{"num_hidden_layers": 8, "head_dim": 64, "norm": "rmsnorm", "norm_place": "pre", "norm_eps": 1e-05, "rope_fraction": 0.25, "init_std_o": 0.0, "weight_decay": 0.0051, "lr_head": 0.00408, "doc_mask": true, "train_tokens": 848600000}
Each number is 200 + 30 x the weight over its row's rms, rounded and kept within 0 to 999. Layers, rows and columns count from 0. The size before them is the row's rms in percent of the matrix's.

# layer 2 attention output (transposed), 704x704, rms 0.0977, rows 33-34,97-98,161-162,225-226,289-290,353-354,417-418,481-482,545,609,672-673, columns 64-127
092,231,203,221,222,192,207,200,200,236,197,182,155,162,189,190,214,199,230,195,151,191,223,186,218,171,196,141,160,221,169,208,239,227,196,215,237,202,232,192,166,213,217,233,224,195,226,162,147,192,248,190,230,230,229,225,228,197,198,177,192,205,174,164,202
098,207,232,177,187,260,214,216,178,222,204,188,160,230,207,211,160,259,219,178,223,249,211,223,190,198,226,248,240,211,232,221,148,173,243,218,215,190,237,181,174,190,203,204,229,146,206,197,216,208,193,183,200,190,180,200,189,186,200,205,261,210,233,195,201
099,246,197,188,210,130,222,127,210,161,193,232,242,218,234,193,226,215,199,203,222,134,147,199,199,194,181,244,192,188,200,159,196,208,163,120,238,195,195,172,174,151,192,177,188,150,186,216,259,137,145,180,152,195,191,158,247,186,228,173,186,244,192,211,146
105,211,171,208,164,154,184,205,216,221,168,211,155,268,163,198,191,191,197,270,192,205,220,211,225,211,215,250,163,190,230,242,242,213,241,212,203,179,199,195,246,243,176,235,243,196,206,145,183,243,209,219,198,196,213,176,174,198,174,181,180,205,240,190,172
105,157,185,182,159,216,144,201,225,213,244,211,161,188,200,136,215,175,136,156,211,209,160,189,176,216,216,215,201,165,198,222,240,173,233,195,239,202,191,172,156,223,190,183,259,174,232,197,189,174,216,218,236,181,180,191,223,162,212,204,202,181,182,182,204
106,242,192,199,140,188,175,211,196,227,190,181,268,194,221,239,196,167,242,179,217,239,170,214,227,197,209,169,166,147,263,212,161,182,201,176,205,122,196,167,188,204,224,187,201,172,226,186,212,170,181,210,259,186,179,186,177,219,249,262,178,163,181,208,211
096,156,191,164,231,235,215,167,171,219,197,199,206,192,194,238,241,219,153,174,233,204,204,203,178,253,200,190,202,142,159,226,203,211,197,173,201,205,208,170,209,156,215,234,199,234,212,200,174,197,187,219,244,207,239,206,202,239,119,196,242,221,243,184,188
092,240,230,154,176,211,180,192,204,223,214,219,262,230,163,168,229,206,231,176,174,241,198,183,194,231,189,193,226,186,223,171,186,175,208,219,215,208,216,211,251,222,226,176,201,193,177,229,220,229,226,192,190,162,169,194,229,190,203,199,185,259,171,150,223
103,190,235,224,202,191,176,158,141,187,182,198,221,187,229,258,212,123,232,240,265,149,231,221,169,182,179,214,227,168,219,179,160,210,167,226,181,217,164,220,235,203,206,188,178,193,227,187,215,257,210,188,244,236,206,153,160,176,156,230,203,164,176,177,170
099,224,225,152,193,174,194,176,175,204,191,232,209,229,175,179,150,152,138,250,169,193,247,204,134,152,197,183,216,178,184,199,175,257,210,134,217,144,158,217,191,227,238,208,195,198,210,274,165,153,223,214,214,231,223,244,213,255,215,222,224,219,231,248,195
095,193,195,175,188,174,222,184,219,191,193,202,204,229,190,202,209,232,166,221,208,196,203,214,153,238,169,222,195,203,189,211,196,173,189,213,132,161,237,183,195,171,209,254,192,228,246,263,190,186,205,211,109,164,181,174,207,195,173,221,175,215,182,220,211
094,210,182,165,197,199,198,145,219,227,198,163,195,213,168,240,209,189,274,183,194,259,191,155,221,183,176,196,195,269,188,201,219,176,152,195,235,262,159,233,193,174,196,233,198,183,234,145,194,163,190,202,177,216,187,242,201,207,208,221,176,192,228,185,229
098,221,204,224,196,180,219,159,212,202,184,197,184,156,174,224,151,225,209,233,196,233,207,151,171,188,196,187,214,212,144,247,188,188,134,157,158,170,191,204,197,207,221,199,161,213,131,183,176,196,172,188,160,182,199,196,212,253,222,143,199,201,221,222,209
102,151,158,212,214,167,198,184,157,230,204,199,230,142,281,231,241,220,211,230,220,202,208,163,153,215,189,205,236,211,210,192,170,196,240,227,156,212,159,187,198,163,216,221,174,181,188,178,148,214,214,184,234,224,187,155,183,189,168,219,213,175,220,192,203
099,175,212,187,199,208,170,195,234,236,191,162,238,203,200,193,194,215,166,146,261,256,175,201,207,189,225,166,235,233,173,202,125,243,214,183,274,228,160,250,206,230,236,255,187,159,207,259,137,184,161,179,204,166,185,229,189,159,154,163,190,203,246,241,217
101,243,223,203,187,223,173,212,141,288,285,187,200,215,203,215,131,255,224,218,191,194,191,224,233,209,194,180,174,208,228,209,199,199,217,195,210,200,252,264,159,219,194,226,220,205,190,193,131,189,173,246,182,203,220,216,186,207,187,213,181,228,197,200,163
108,172,181,200,228,175,180,240,160,213,146,171,252,196,179,182,199,192,202,195,223,207,206,224,173,199,211,174,269,157,227,224,179,155,240,221,154,205,180,200,163,223,183,193,155,214,178,206,196,165,228,173,205,225,186,215,216,229,225,258,245,301,167,192,173
099,139,199,197,185,204,223,210,229,202,231,192,255,210,184,228,220,222,220,161,184,221,165,251,163,208,212,159,215,189,192,171,186,156,213,243,214,176,254,156,245,210,208,210,220,229,244,273,204,212,205,214,180,232,257,228,135,253,191,234,187,183,172,230,245
105,145,203,200,183,197,212,156,176,148,228,185,195,196,212,210,218,228,187,229,227,140,223,285,228,237,203,194,213,199,197,162,176,190,167,142,206,231,161,170,182,199,206,193,209,209,199,194,173,200,225,243,220,213,264,220,178,171,174,223,199,207,202,214,173
101,233,240,164,193,267,181,177,189,183,221,204,208,244,205,231,221,221,172,150,174,169,181,219,241,223,259,266,208,246,212,156,242,194,229,205,210,223,211,240,209,207,191,217,245,174,215,178,176,268,152,216,170,207,203,194,158,173,204,203,224,172,299,232,156
# layer 2 attention value, 64x704, rms 0.112, rows 33-34, columns 64-127
102,176,176,192,185,188,215,173,219,175,229,256,194,226,211,197,241,184,166,198,207,196,155,190,248,216,262,251,199,212,238,175,219,232,234,169,231,241,220,173,248,198,181,174,241,206,227,254,236,198,224,249,180,181,156,205,146,192,171,160,154,213,270,190,168
102,212,205,198,208,199,188,216,287,215,247,204,223,261,183,191,239,171,223,128,206,197,213,242,187,201,207,172,164,197,202,210,269,136,136,163,220,200,225,214,233,166,223,175,231,208,195,230,198,193,177,170,201,182,241,186,189,193,222,216,145,178,205,154,217